Weights of a small GPT-style language model, trained from scratch on English Wikipedia: 13 layers.
Each number is 200 + 20 x the weight over its row's rms, rounded and kept within 0 to 999. Layers, rows and columns count from 0. The size before them is the row's rms in percent of the matrix's.

# layer 4 attention output (transposed), 320x320, rms 0.0983, rows 305-319, columns 0-79
098,187,184,198,225,213,215,219,166,181,183,198,185,162,190,169,191,179,203,178,215,192,190,193,187,205,232,210,215,182,201,196,216,210,190,186,212,192,214,189,190,178,190,206,209,185,185,172,201,214,187,187,202,210,207,157,204,193,229,193,223,178,200,180,204,173,191,217,202,217,227,184,192,196,189,206,182,192,183,252,184
099,215,247,218,226,197,188,181,193,214,174,199,178,206,217,192,195,162,202,184,182,189,192,209,169,201,204,207,221,190,171,196,213,187,189,224,171,202,185,176,170,201,224,184,217,220,216,196,217,196,185,213,180,159,214,158,172,230,199,166,219,178,190,181,168,215,217,160,220,197,186,183,198,185,212,193,196,218,218,200,202
092,241,205,211,206,181,200,162,203,222,195,212,196,214,179,203,184,186,205,191,187,208,246,192,210,190,204,210,201,166,146,209,181,198,228,218,208,209,219,197,224,199,161,197,174,204,182,189,236,217,199,231,177,201,199,180,197,181,192,195,207,238,191,226,183,197,177,224,199,178,216,218,195,178,209,187,213,196,158,194,209
094,186,191,181,202,185,201,179,221,159,235,190,186,221,203,207,179,200,212,217,193,247,205,160,208,232,177,193,180,177,193,196,166,203,153,215,221,215,197,204,186,211,200,186,227,208,267,211,189,192,197,177,199,148,162,209,217,174,200,218,189,227,177,206,200,240,178,194,156,205,203,214,194,211,180,203,216,148,204,201,218
092,190,219,218,182,188,190,187,206,216,180,184,170,192,207,179,242,195,219,239,201,199,161,210,214,187,191,180,191,166,194,220,198,243,206,226,191,205,203,161,233,178,182,182,178,208,204,235,183,204,179,220,189,203,183,198,239,204,214,200,213,160,205,197,215,179,216,199,190,193,186,192,186,214,183,238,204,202,188,204,234
092,205,165,240,198,171,252,188,220,221,214,193,191,168,200,218,180,215,187,205,239,199,189,217,231,164,205,195,205,232,206,196,197,175,211,196,197,223,179,152,182,226,230,228,235,194,208,220,200,179,211,182,197,202,205,198,176,173,196,234,226,152,195,183,187,200,194,238,203,203,201,238,156,173,225,199,170,182,206,200,234
094,197,206,189,223,195,198,214,168,190,198,185,205,206,241,221,240,163,200,194,140,191,202,216,218,192,215,220,179,217,201,204,208,183,210,237,189,200,188,214,216,260,225,206,235,172,190,202,246,183,205,208,197,189,184,202,212,206,219,207,158,182,193,176,181,227,228,192,156,217,223,198,171,200,179,224,191,194,194,199,196
094,201,194,188,191,164,204,204,230,227,194,207,191,210,186,191,182,229,224,196,189,194,210,216,190,196,190,198,217,186,204,222,191,203,223,183,197,201,182,205,225,206,226,189,160,187,195,200,210,224,203,232,241,248,176,212,200,188,194,218,187,217,191,230,213,197,263,221,151,187,202,205,207,182,156,161,177,213,202,184,169
098,228,193,187,244,152,211,170,179,188,182,180,198,246,193,177,182,179,202,173,216,198,184,176,194,128,204,187,210,212,175,204,198,169,213,193,212,202,180,211,167,182,197,209,212,168,223,166,242,233,149,219,214,208,213,210,225,195,170,198,185,182,186,175,196,150,224,204,211,177,212,232,195,210,179,169,196,205,223,196,182
095,203,188,167,197,213,184,247,188,161,196,192,220,234,212,208,204,170,178,167,186,206,229,214,204,151,199,213,198,168,223,189,168,192,202,232,181,189,197,208,216,195,160,185,224,211,215,178,177,215,196,145,181,220,183,205,216,216,195,208,192,150,207,210,223,191,238,203,199,229,198,225,211,182,233,209,172,178,171,201,176
093,205,170,213,193,203,194,151,182,169,196,211,200,198,227,206,217,222,171,202,193,171,215,240,179,172,203,181,207,171,180,192,189,214,233,186,200,184,195,207,204,221,196,214,193,218,209,244,184,158,199,181,208,219,213,207,202,204,234,219,223,226,228,167,187,187,170,215,193,212,249,175,227,186,195,202,189,206,194,219,206
090,177,195,173,233,202,178,177,189,203,188,187,223,190,243,186,218,212,217,205,202,185,197,191,214,155,211,199,222,227,183,207,219,226,209,198,205,187,188,184,210,184,217,206,183,205,218,162,237,181,186,212,158,170,191,197,203,187,219,199,225,177,167,205,244,215,197,185,177,226,207,208,218,218,188,220,215,236,185,208,220
092,208,169,216,190,176,184,204,185,193,205,210,150,188,190,194,201,172,225,214,200,198,180,184,217,198,180,209,166,217,208,195,189,203,190,188,198,193,190,194,210,230,174,225,197,196,207,193,209,185,197,187,170,189,197,241,200,219,213,197,191,187,218,218,177,193,209,225,171,191,191,201,188,211,212,209,178,187,215,229,176
095,189,216,227,212,195,212,202,208,206,234,192,202,183,198,232,202,173,230,149,186,194,195,172,201,232,188,233,179,183,189,235,172,218,201,210,202,192,236,210,194,188,178,196,215,174,188,231,229,209,180,182,208,150,189,193,216,191,211,238,212,203,189,229,206,181,184,193,225,211,229,217,192,182,183,219,253,231,191,186,226
089,202,164,197,212,220,182,166,235,206,206,161,184,185,210,229,193,199,173,230,169,174,178,243,210,163,192,201,191,201,193,199,196,215,178,200,178,195,235,225,187,165,226,193,228,219,189,198,187,214,187,207,211,183,200,194,194,207,209,199,191,200,206,212,198,208,197,172,215,173,186,222,171,198,215,225,199,185,231,193,200
# layer 4 attention value, 320x320, rms 0.0846, rows 306-319, columns 0-79
093,199,177,167,206,164,213,203,205,202,209,204,224,193,199,203,216,245,219,233,230,208,158,226,224,182,201,171,198,228,222,206,189,214,184,205,234,166,214,208,216,175,162,158,208,189,188,207,195,222,199,185,188,186,150,221,242,191,204,210,205,204,188,216,233,184,192,215,189,187,189,187,207,229,204,171,167,180,197,228,160
086,172,222,166,182,222,200,215,188,200,236,214,216,219,200,206,200,196,198,230,177,221,183,210,195,172,197,226,192,162,188,240,231,201,186,185,185,196,185,205,209,206,178,194,189,206,190,178,229,198,216,200,201,214,181,242,220,181,218,205,205,189,222,195,204,205,203,184,217,211,158,197,218,202,171,193,186,169,201,231,199
090,218,215,203,197,241,180,219,197,209,210,200,230,210,197,185,211,222,187,228,170,179,196,207,146,194,210,218,188,227,190,196,222,211,215,162,234,185,192,187,202,207,224,194,205,196,183,236,197,194,207,251,197,207,216,185,156,241,208,174,181,198,225,176,207,163,217,143,231,174,210,194,184,177,178,239,207,223,175,205,189
093,213,207,211,208,219,184,236,201,171,211,190,202,226,197,245,160,155,192,211,192,178,198,203,180,207,213,231,233,202,210,199,197,218,170,178,180,201,177,185,182,203,217,201,195,201,185,190,238,197,167,234,207,179,211,209,171,195,181,201,172,218,211,206,196,218,201,210,212,233,217,241,213,203,203,199,234,185,213,185,199
085,211,215,182,204,214,162,216,183,178,206,187,212,213,195,159,142,196,208,176,205,181,212,224,173,214,202,200,193,201,200,205,197,230,219,207,234,184,187,227,194,188,160,179,168,213,181,195,186,192,183,206,193,199,188,238,196,208,204,195,210,256,214,254,214,223,231,190,148,194,209,178,217,202,170,181,212,216,210,168,217
095,192,176,197,199,223,200,215,201,245,177,209,198,194,186,179,156,199,195,182,231,198,187,190,191,206,165,166,211,192,210,232,193,176,196,195,197,203,184,190,220,166,210,193,189,209,223,176,230,211,187,209,206,204,209,206,212,202,233,188,235,207,173,200,198,188,152,193,251,211,195,253,219,191,238,211,189,189,215,185,203
093,213,227,189,222,246,251,191,183,188,224,191,196,180,183,181,180,209,173,212,187,170,222,171,230,176,215,218,179,194,176,192,201,183,220,218,168,256,214,205,196,206,193,182,228,183,209,183,149,205,195,174,204,190,185,199,224,204,208,187,227,216,214,218,207,177,214,191,202,243,221,191,207,189,165,197,190,190,197,210,216
098,204,190,172,227,211,212,242,220,211,190,220,167,163,181,212,197,179,222,197,205,221,176,206,195,220,184,170,189,176,198,188,187,219,216,214,231,222,197,192,242,245,193,202,185,216,160,218,143,175,210,163,172,191,188,190,198,229,204,233,204,213,191,220,209,199,182,221,209,220,171,170,224,202,213,205,224,204,201,198,191
087,204,197,206,196,182,209,214,196,228,208,186,164,244,186,213,166,224,180,190,189,194,177,194,192,219,204,182,226,210,222,198,212,188,192,230,198,215,197,172,227,192,187,269,200,213,180,202,238,200,225,237,182,161,212,192,242,208,198,173,175,213,205,215,194,183,165,221,231,209,199,215,201,221,194,190,230,255,184,213,218
092,229,204,232,245,202,213,229,209,195,205,185,193,187,177,198,198,176,260,199,185,222,220,184,217,198,204,195,164,207,182,202,188,213,215,196,185,194,211,216,187,210,228,202,185,186,198,174,176,198,197,190,180,198,190,202,160,217,155,192,216,180,195,190,219,193,211,208,165,198,193,200,217,226,217,179,219,196,183,175,225
087,214,206,184,193,188,188,237,222,176,212,193,200,188,173,196,186,178,202,203,194,199,209,212,209,214,171,166,179,226,212,187,202,181,190,194,248,226,179,204,196,202,236,189,205,199,183,199,185,240,201,168,206,217,196,172,208,213,173,224,198,196,195,185,223,201,177,207,214,203,212,203,201,200,195,221,206,172,213,201,178
090,212,203,208,213,236,205,200,225,228,202,170,210,235,199,208,193,203,190,175,187,172,204,200,202,204,225,164,201,201,206,194,188,195,184,195,181,207,183,213,207,202,196,211,190,191,186,230,182,191,179,219,207,224,203,169,149,190,168,187,211,218,175,191,210,232,197,203,181,268,213,217,194,176,198,198,210,197,214,204,215
092,222,202,192,169,212,193,183,215,182,201,255,164,206,211,229,218,250,158,211,194,201,182,205,202,163,232,199,210,202,203,194,240,193,201,164,192,176,194,186,199,231,219,207,180,258,194,198,200,206,202,222,174,239,217,204,192,203,186,209,196,179,186,182,200,202,169,182,217,212,163,170,202,196,244,210,185,210,221,199,220
083,220,193,214,187,176,215,194,180,201,196,170,229,212,203,187,214,222,190,171,242,201,170,206,199,224,179,171,227,189,204,206,224,178,216,191,223,190,168,162,178,217,170,195,172,168,222,205,187,203,157,196,197,217,214,204,203,200,181,199,189,196,185,232,173,182,189,210,230,193,243,213,200,230,165,186,205,203,195,232,201
# layer 4 MLP up, 1280x320, rms 0.106, rows 0-29, columns 0-79
108,184,173,199,196,223,214,192,183,204,178,217,226,217,206,184,201,223,194,186,207,208,214,207,170,207,220,187,211,181,244,183,238,223,191,196,206,197,155,163,195,204,184,211,223,224,224,193,174,202,191,193,233,213,196,209,148,191,198,226,225,219,191,183,214,168,179,190,175,228,213,185,228,208,197,224,176,193,187,214,179
095,177,233,174,215,187,142,216,213,221,190,177,175,197,197,187,193,203,190,182,205,209,214,195,179,193,203,202,192,197,159,212,184,191,176,246,189,207,222,224,193,184,223,223,188,218,185,193,192,180,193,199,235,186,160,181,182,201,197,203,193,194,176,211,195,178,195,221,185,192,202,217,215,233,218,190,184,193,212,223,174
100,199,225,195,222,196,169,213,210,209,190,231,200,213,209,207,204,168,204,158,177,194,199,199,236,202,216,213,219,178,210,211,242,190,170,209,188,214,205,169,213,184,199,182,212,211,247,199,183,142,258,176,222,189,193,190,193,180,233,185,185,201,207,164,184,187,219,183,187,202,213,151,202,165,166,201,194,204,235,201,210
107,225,184,220,194,172,197,195,228,237,202,211,206,189,197,171,178,210,168,203,181,181,213,206,163,193,231,177,226,164,237,207,226,193,188,180,223,184,211,177,202,190,212,218,222,212,189,193,179,176,203,183,209,195,212,195,204,210,220,190,211,201,208,208,210,215,180,241,193,219,194,185,188,205,202,204,235,175,199,219,168
106,214,240,157,201,241,245,197,224,220,203,210,209,192,174,192,207,193,193,209,211,214,211,209,193,175,217,210,205,214,174,177,199,189,199,183,205,207,207,183,203,216,220,218,194,221,253,170,216,189,195,211,201,172,223,192,211,183,205,223,168,167,209,212,231,193,198,194,163,230,221,190,173,220,244,191,231,201,182,220,197
110,203,197,204,202,209,181,195,260,200,221,191,190,191,227,201,218,204,211,207,205,214,201,212,225,202,171,162,180,216,188,167,173,214,213,189,223,200,216,215,208,157,219,200,169,221,214,217,188,210,227,206,213,196,192,199,218,195,182,198,216,184,197,140,218,183,185,200,183,219,197,209,232,202,223,233,166,202,193,189,203
094,205,182,229,195,230,187,200,163,221,201,193,228,191,204,176,226,196,210,222,198,182,181,206,198,157,198,202,191,208,208,218,216,212,163,192,181,187,160,200,192,191,162,196,217,246,174,177,182,177,171,181,225,157,171,209,175,197,227,192,197,186,216,205,217,193,244,132,197,213,189,213,181,200,179,195,209,216,226,222,225
101,201,203,212,227,183,228,200,197,243,155,170,198,208,215,177,187,190,209,229,184,163,206,212,188,206,199,207,162,174,162,209,214,209,202,225,191,221,238,201,186,186,237,180,214,220,205,216,202,180,185,184,213,190,187,169,213,206,214,210,200,191,218,204,203,224,207,189,209,199,213,219,225,176,214,231,217,185,194,197,182
087,195,199,182,188,185,230,189,201,198,201,190,213,225,187,228,216,181,210,196,200,206,185,187,189,217,207,169,237,188,155,205,232,181,205,228,210,195,210,218,189,204,182,194,208,225,236,239,224,206,195,232,201,193,217,163,228,199,216,218,186,223,198,154,223,202,189,184,197,208,214,196,194,190,194,192,191,193,231,232,145
109,189,197,184,204,206,189,199,199,201,193,226,190,194,221,175,222,222,191,211,179,243,208,194,187,205,236,182,240,212,192,152,202,217,171,190,195,155,183,211,210,207,196,206,205,175,179,192,164,212,197,182,192,201,189,219,229,217,223,185,207,193,194,203,221,177,185,195,162,203,202,209,187,204,157,204,190,235,217,223,184
098,227,230,184,201,191,188,210,194,243,235,222,208,186,216,182,206,210,223,184,208,221,177,185,228,206,189,204,215,194,207,173,183,195,213,198,208,168,187,169,224,181,193,178,220,200,187,219,180,233,210,182,194,171,184,186,223,210,226,191,198,246,142,231,178,211,173,223,191,207,176,178,167,223,197,185,173,208,197,171,203
108,193,201,207,209,210,188,201,208,192,223,172,209,204,213,183,219,213,215,230,156,232,209,178,227,162,231,211,200,175,184,202,184,200,215,203,192,235,165,194,183,204,171,220,190,199,211,159,185,202,204,198,207,220,209,216,210,164,172,183,222,220,221,203,232,196,194,202,207,203,218,203,173,203,232,207,140,192,196,193,204
089,235,233,149,202,187,210,241,201,221,242,183,199,222,210,161,212,203,211,200,194,213,217,186,218,189,201,210,208,209,185,165,211,189,206,188,215,203,161,171,215,165,198,215,183,180,204,190,216,206,161,193,192,222,204,233,193,181,206,229,220,190,212,201,199,212,223,181,196,199,190,166,215,205,183,219,201,175,197,171,234
101,208,225,205,187,184,195,219,209,208,232,200,173,224,228,192,187,218,200,204,220,185,179,188,198,221,191,169,218,202,209,187,211,194,212,194,198,190,200,179,195,201,178,205,211,233,215,205,176,182,210,230,207,176,196,198,221,188,180,199,200,209,174,180,243,190,224,217,189,207,215,189,185,181,204,207,201,201,185,223,199
098,189,200,192,209,199,204,203,184,193,172,198,229,201,183,184,186,186,192,191,210,214,213,195,177,232,176,187,227,187,170,210,168,206,214,183,207,217,211,201,209,180,161,196,207,176,177,209,162,187,220,206,185,225,157,207,193,204,199,195,181,204,218,195,178,210,218,216,160,180,168,197,185,226,175,201,190,183,184,221,160
091,192,189,200,216,197,176,209,199,152,176,217,192,190,187,195,181,200,223,177,182,189,196,178,224,187,206,199,184,204,194,217,219,214,226,192,182,202,184,199,171,184,151,203,197,205,207,193,187,156,220,182,185,196,198,221,195,233,188,182,245,189,192,210,210,218,234,191,233,212,195,209,228,192,170,201,199,210,210,211,198
106,197,193,170,207,191,217,202,188,217,192,176,202,186,188,196,195,176,201,207,228,218,187,227,214,192,199,208,172,189,190,219,184,205,197,207,186,166,201,178,170,195,170,189,194,218,214,193,200,190,213,181,218,162,218,202,177,189,211,198,196,200,196,199,232,144,229,199,179,175,209,212,172,206,186,210,182,243,208,200,219
099,210,196,213,204,173,218,226,236,198,181,205,186,194,222,211,185,206,205,184,191,222,193,200,230,202,195,177,216,205,199,181,215,165,204,195,208,201,167,217,194,195,182,181,183,209,221,172,210,217,214,186,201,212,218,209,229,235,161,210,196,198,202,200,221,212,153,224,203,174,204,174,178,199,215,200,189,232,205,190,232
095,190,200,211,237,226,216,162,217,197,208,180,196,232,212,184,200,232,149,196,216,197,201,210,184,215,183,202,215,163,183,181,209,180,207,173,186,187,224,185,191,196,163,146,185,228,204,209,173,177,203,213,242,215,190,190,236,206,183,196,196,214,185,232,187,215,200,188,217,169,221,192,208,173,202,202,185,203,224,232,182
105,208,186,193,196,215,215,184,180,187,221,212,191,216,192,225,204,202,211,212,194,190,198,195,225,207,169,205,235,186,209,217,184,197,236,183,244,191,211,185,223,201,210,203,227,188,257,210,190,235,199,205,206,184,206,218,213,198,221,213,227,191,173,205,185,182,219,179,189,175,188,175,226,217,209,180,225,156,168,183,223
110,204,238,212,208,148,209,207,172,190,188,199,229,201,185,263,175,162,178,190,199,223,175,195,222,195,212,180,226,200,191,229,200,242,189,213,233,213,199,163,178,191,227,171,185,211,217,169,165,196,226,166,185,251,168,183,212,189,189,206,182,203,175,228,223,229,233,217,178,177,202,170,204,200,187,179,186,197,229,169,198
096,178,207,185,196,181,236,205,192,219,228,203,180,227,198,165,229,188,200,229,202,185,192,238,219,209,210,207,179,231,157,182,187,167,184,224,235,224,187,206,207,206,208,197,195,206,231,182,205,208,190,200,199,195,199,192,224,192,201,200,188,214,201,230,207,201,153,187,146,199,168,231,206,202,204,225,205,215,201,231,197
100,200,201,180,185,193,206,204,179,185,195,207,203,199,178,211,203,195,218,190,212,199,201,193,182,180,230,176,185,202,198,196,162,212,182,235,239,189,221,168,210,200,210,186,176,183,207,197,192,206,221,225,207,203,197,245,201,176,161,181,172,214,137,205,217,198,215,245,232,207,212,207,229,208,184,176,214,169,223,207,215
100,182,180,210,205,209,179,199,181,206,203,193,185,227,194,207,200,187,195,190,194,222,215,176,164,200,202,193,211,177,219,199,214,220,230,190,169,172,194,223,186,202,201,181,149,204,168,197,197,193,165,200,198,183,203,225,174,163,200,219,220,234,178,223,231,182,227,186,187,194,187,228,212,177,196,220,201,178,218,198,182
092,218,202,174,221,224,206,203,183,201,240,193,195,193,206,188,220,198,178,203,164,208,215,202,189,228,189,227,162,182,183,198,171,210,200,185,172,222,223,182,218,194,212,223,194,170,213,210,179,183,205,201,245,175,191,217,203,174,217,191,229,205,184,184,212,224,177,221,203,218,210,233,212,205,212,197,175,189,176,193,196
092,210,239,213,146,188,152,196,205,187,224,198,194,221,163,194,168,185,220,184,208,217,248,219,217,187,190,185,199,194,219,219,175,224,241,176,243,187,183,178,199,230,199,178,166,204,180,178,194,189,200,167,193,228,167,201,170,209,195,199,210,211,178,204,154,176,185,224,217,191,200,212,192,204,205,204,182,215,184,215,238
102,202,197,170,211,207,220,224,202,177,202,211,189,171,185,202,230,208,220,224,202,202,194,222,206,217,237,179,180,214,230,186,184,169,214,186,217,205,174,192,226,193,220,174,188,192,204,216,231,239,210,203,213,197,235,158,224,205,194,188,221,189,198,196,162,184,175,207,161,174,204,187,183,196,191,218,203,183,225,202,236
100,187,192,182,185,202,198,174,175,175,206,202,181,227,204,209,183,165,225,198,182,208,198,211,208,186,218,211,147,180,185,183,179,206,213,191,207,198,175,167,203,195,168,214,171,185,216,201,218,200,198,187,190,179,201,203,186,177,152,220,213,201,178,209,218,203,193,237,194,189,195,189,215,177,214,204,187,178,185,215,223
098,205,217,194,201,183,224,196,206,235,201,183,204,240,213,216,210,187,212,199,170,178,214,175,177,196,224,191,207,198,200,208,208,196,215,184,225,169,177,230,213,196,202,185,184,200,231,203,200,179,181,217,189,200,198,177,193,210,178,201,225,185,188,198,198,212,203,225,173,198,185,218,196,203,255,215,211,174,224,216,214
112,210,181,170,194,194,225,222,193,168,215,219,189,214,165,210,206,195,145,220,202,212,201,174,199,206,226,182,187,208,212,228,240,205,221,240,197,206,229,185,226,194,210,175,210,219,181,190,211,213,202,164,234,173,202,197,200,185,219,210,229,169,206,212,233,187,180,177,189,208,202,202,181,250,216,222,179,221,239,171,228
# layer 4 MLP down (transposed), 1280x320, rms 0.0922, rows 0-28, columns 0-79
106,219,186,187,205,236,213,191,203,174,203,188,211,210,212,174,204,191,186,195,232,227,197,199,178,215,209,213,197,189,237,220,202,203,190,172,227,190,218,223,207,198,199,175,173,229,165,174,213,220,194,246,204,203,219,207,192,200,195,189,198,185,237,186,199,239,226,205,227,201,182,215,203,226,238,212,203,170,182,222,202
091,196,181,234,234,176,210,229,211,170,196,247,222,205,196,196,208,190,184,193,205,226,201,182,225,212,168,232,231,201,228,190,176,204,191,193,203,198,201,215,203,234,224,190,187,156,202,191,201,176,177,197,198,193,219,175,186,186,192,206,177,195,216,169,200,217,172,228,215,195,179,208,227,193,188,236,216,190,181,184,184
094,221,267,201,203,238,198,231,197,188,206,178,222,178,190,220,202,207,210,202,219,192,215,174,165,172,176,212,187,209,200,178,211,199,213,196,198,203,207,224,153,199,189,210,211,196,177,165,223,217,228,224,188,205,194,205,195,186,192,180,227,215,179,241,204,181,208,190,180,208,198,208,208,228,196,195,211,218,227,231,194
098,229,183,212,197,206,212,199,148,214,209,205,217,186,188,204,217,223,184,208,191,218,207,212,181,183,226,229,180,219,202,189,184,192,201,224,201,175,230,215,196,191,169,186,187,191,188,192,194,218,197,225,177,226,212,193,171,157,227,249,199,220,219,209,182,183,214,187,230,201,191,210,200,217,220,211,242,194,169,202,184
108,186,208,173,193,255,181,239,198,171,184,196,215,186,205,193,185,194,220,187,229,207,194,212,210,184,196,214,215,231,190,201,201,210,227,171,196,232,206,168,218,172,195,198,211,183,215,201,175,214,204,217,230,150,228,188,194,165,219,197,213,205,204,226,187,156,167,233,201,219,193,169,193,201,248,211,207,205,198,203,222
102,218,187,228,228,184,244,175,155,189,200,189,212,209,175,220,182,194,216,190,179,173,166,193,185,198,213,215,190,185,235,194,218,187,232,233,180,242,162,202,211,230,153,208,183,192,189,186,182,225,181,200,156,213,185,175,203,197,218,177,190,213,209,217,198,217,190,209,194,167,163,220,214,180,173,203,191,190,194,245,209
085,166,217,203,198,189,180,216,182,187,233,258,192,214,198,193,205,192,212,213,192,188,212,199,198,218,177,211,201,206,193,205,202,211,201,220,228,217,202,193,171,193,189,210,244,230,171,187,207,193,196,206,186,220,215,202,204,189,215,202,180,187,190,230,207,177,173,206,201,197,173,133,199,224,179,246,198,239,156,191,187
081,191,195,202,189,190,210,199,206,212,245,216,208,203,212,226,218,145,165,147,221,187,170,185,229,213,206,182,167,179,231,203,192,189,243,199,213,190,167,179,215,278,179,220,216,212,189,195,208,195,224,203,230,148,220,220,187,189,193,202,184,201,191,190,185,181,219,206,197,158,183,205,204,204,157,200,175,225,242,173,228
091,189,194,216,196,202,200,246,200,193,195,213,204,210,191,190,190,224,209,228,200,203,158,214,194,170,217,194,236,228,190,213,189,189,209,211,205,182,188,197,185,256,164,210,173,173,196,188,211,162,202,156,216,177,197,210,178,234,185,246,202,210,184,230,218,200,241,189,152,215,156,216,200,217,207,177,186,198,200,191,260
106,202,219,227,204,185,242,198,201,238,200,215,205,225,230,222,201,222,182,206,213,181,186,172,181,167,192,247,209,209,168,172,193,220,172,167,205,218,194,197,177,192,192,202,241,213,206,208,207,197,186,164,181,210,206,190,199,187,209,219,195,189,213,228,218,242,183,213,209,199,185,197,176,212,220,173,206,229,209,201,195
101,196,196,200,187,181,188,217,173,213,205,149,181,207,172,223,199,159,203,220,200,226,191,225,176,236,186,199,192,213,190,190,229,203,184,197,177,186,186,207,212,223,207,207,188,209,200,180,191,180,217,221,195,213,206,187,186,232,178,201,201,207,192,181,168,216,183,195,215,210,208,215,179,181,207,224,200,197,193,200,186
106,231,178,194,234,214,195,200,210,185,217,209,223,191,183,212,212,213,207,219,223,185,188,211,222,196,204,179,188,206,231,218,192,221,192,201,186,216,155,196,226,214,192,219,190,170,182,206,203,162,216,175,183,217,204,182,223,201,181,213,189,197,205,204,185,221,189,157,196,223,166,191,205,227,204,155,209,186,212,189,200
097,202,183,212,179,201,213,198,224,218,197,210,240,204,197,222,183,190,179,179,226,179,198,203,226,215,169,180,232,214,229,175,218,165,167,186,186,190,189,224,191,215,198,219,166,184,197,244,201,183,180,174,207,175,209,202,183,184,235,209,194,217,185,192,195,221,197,216,206,195,223,205,184,177,193,216,149,201,175,171,214
094,190,203,213,189,186,222,211,185,202,198,210,195,174,201,194,205,230,214,197,156,189,199,205,219,165,204,211,202,190,230,211,179,228,224,179,196,241,168,221,191,201,187,230,232,168,198,168,189,182,213,199,178,244,233,189,195,209,217,154,212,201,202,186,187,218,207,199,246,194,189,186,215,191,192,199,213,240,197,203,219
101,211,194,205,194,199,197,192,221,192,182,194,189,189,237,213,199,202,176,180,190,194,185,185,191,184,170,224,186,177,213,245,200,198,201,222,181,194,199,191,203,210,181,196,220,192,207,175,229,217,184,201,200,154,206,190,176,208,167,175,218,196,201,181,209,184,221,179,234,213,209,227,215,192,205,194,200,202,214,205,203
093,211,210,178,207,240,210,217,187,200,197,185,224,185,185,210,218,189,170,239,225,237,174,177,206,206,215,194,166,176,198,207,223,225,185,219,174,168,183,195,212,186,231,219,200,182,207,201,207,219,191,225,226,196,198,213,231,203,177,235,201,189,199,193,213,195,205,204,178,191,211,221,181,203,227,199,207,201,204,228,214
108,198,200,199,221,187,180,241,221,207,235,200,188,169,170,214,199,206,202,186,167,189,210,209,219,220,202,182,208,245,181,235,225,203,187,201,203,201,216,173,195,201,205,184,168,170,219,197,224,151,207,214,219,171,207,208,215,217,215,207,208,205,203,241,197,196,226,208,234,223,243,135,189,182,181,204,190,191,172,159,191
099,209,158,228,222,169,219,176,214,210,207,171,195,189,188,202,154,200,224,199,210,190,196,214,177,191,210,223,208,207,180,229,174,185,163,206,205,193,224,207,181,204,188,168,220,187,178,218,199,191,186,244,190,216,209,208,222,219,214,218,184,190,220,221,167,208,193,219,222,239,200,167,213,186,182,220,195,198,181,199,181
097,230,218,202,155,174,195,236,206,167,250,203,219,180,210,179,157,198,199,215,181,205,214,194,197,217,182,187,186,178,273,201,187,199,214,220,211,224,186,187,191,209,189,185,227,175,178,160,196,224,214,213,209,188,200,215,196,218,199,200,214,204,200,204,216,189,175,236,238,207,187,199,188,222,191,215,214,202,187,207,199
107,194,247,210,215,206,206,217,203,202,185,236,234,193,170,205,216,216,191,176,237,200,178,178,201,223,230,196,196,212,184,216,191,189,199,172,174,182,178,183,219,186,208,199,232,210,171,219,221,185,206,185,230,207,194,202,209,186,221,195,178,183,182,209,214,242,201,221,224,178,203,204,187,233,190,182,219,170,211,198,182
106,202,164,197,175,202,166,208,207,177,199,200,224,200,175,197,196,212,214,190,177,156,224,212,221,211,170,207,178,195,202,183,222,179,196,183,183,183,218,225,227,233,228,182,185,222,218,203,200,163,201,221,215,168,206,200,167,206,207,211,240,222,196,179,227,205,155,203,238,222,192,196,230,193,198,193,201,165,185,190,180
101,216,238,193,211,201,215,204,225,218,204,201,237,214,147,205,230,211,183,216,201,188,188,197,192,164,199,203,217,234,181,269,191,215,187,174,206,207,188,170,216,211,227,192,206,168,208,165,218,203,192,196,199,185,249,173,216,208,230,199,217,166,219,208,190,178,219,203,217,221,189,192,200,222,212,212,205,180,247,193,230
104,189,211,199,211,214,208,214,211,216,183,200,216,184,200,203,189,187,208,181,166,197,199,162,231,216,202,176,231,168,198,167,194,209,159,213,216,232,175,208,187,193,198,186,206,203,208,174,197,171,182,184,186,176,198,221,207,194,216,209,179,189,207,272,171,205,213,229,194,211,203,178,191,221,158,181,202,215,220,216,185
100,211,167,225,187,198,183,185,204,188,219,205,186,223,203,186,175,194,174,209,217,201,202,206,174,172,172,186,187,175,201,219,189,181,192,195,206,170,219,182,223,154,224,200,232,209,219,179,183,202,187,191,201,200,220,177,205,175,197,190,173,229,183,175,196,186,182,223,209,191,210,170,192,199,241,231,213,204,198,208,196
093,186,225,201,187,184,223,191,201,223,187,197,167,200,225,152,196,180,215,215,155,208,240,203,210,204,216,165,227,188,186,201,234,233,182,156,199,180,196,186,185,206,231,217,217,172,226,157,201,205,200,178,162,197,178,190,177,200,200,197,201,222,215,216,233,193,202,211,210,231,191,216,218,182,208,187,157,224,197,190,166
098,203,180,203,183,181,226,206,186,206,199,205,181,170,201,182,197,184,167,219,168,168,205,207,210,206,194,238,210,187,214,189,188,174,183,207,198,207,184,190,204,208,176,217,215,177,188,196,181,186,205,200,162,200,239,217,193,187,236,219,194,213,222,184,214,189,173,227,208,174,185,187,211,197,227,206,211,184,193,225,218
092,191,203,196,203,189,229,181,215,234,182,195,195,229,210,209,195,224,194,169,241,214,215,167,173,197,268,192,209,217,206,247,231,203,215,227,211,219,212,171,195,188,188,212,179,212,197,185,204,169,194,184,161,234,228,219,191,216,194,176,208,214,207,221,183,210,220,228,232,191,180,198,160,211,212,169,210,193,240,217,202
099,185,224,167,220,197,203,202,212,188,217,173,167,178,212,200,194,217,202,212,182,211,176,186,200,204,195,234,203,214,198,176,187,207,209,183,212,201,213,248,189,184,190,198,219,194,193,217,184,203,204,201,221,217,160,201,222,214,258,203,189,217,203,205,217,230,190,156,216,200,190,205,207,179,164,207,180,200,219,195,224
092,209,164,195,201,167,188,212,170,193,195,208,216,158,219,187,191,181,207,219,201,164,176,209,166,202,195,202,200,224,187,184,159,200,188,220,174,216,217,190,227,208,158,209,228,173,190,175,203,224,221,172,205,205,255,222,217,205,173,212,190,191,216,178,227,163,202,185,246,185,200,207,208,243,204,170,194,223,200,168,189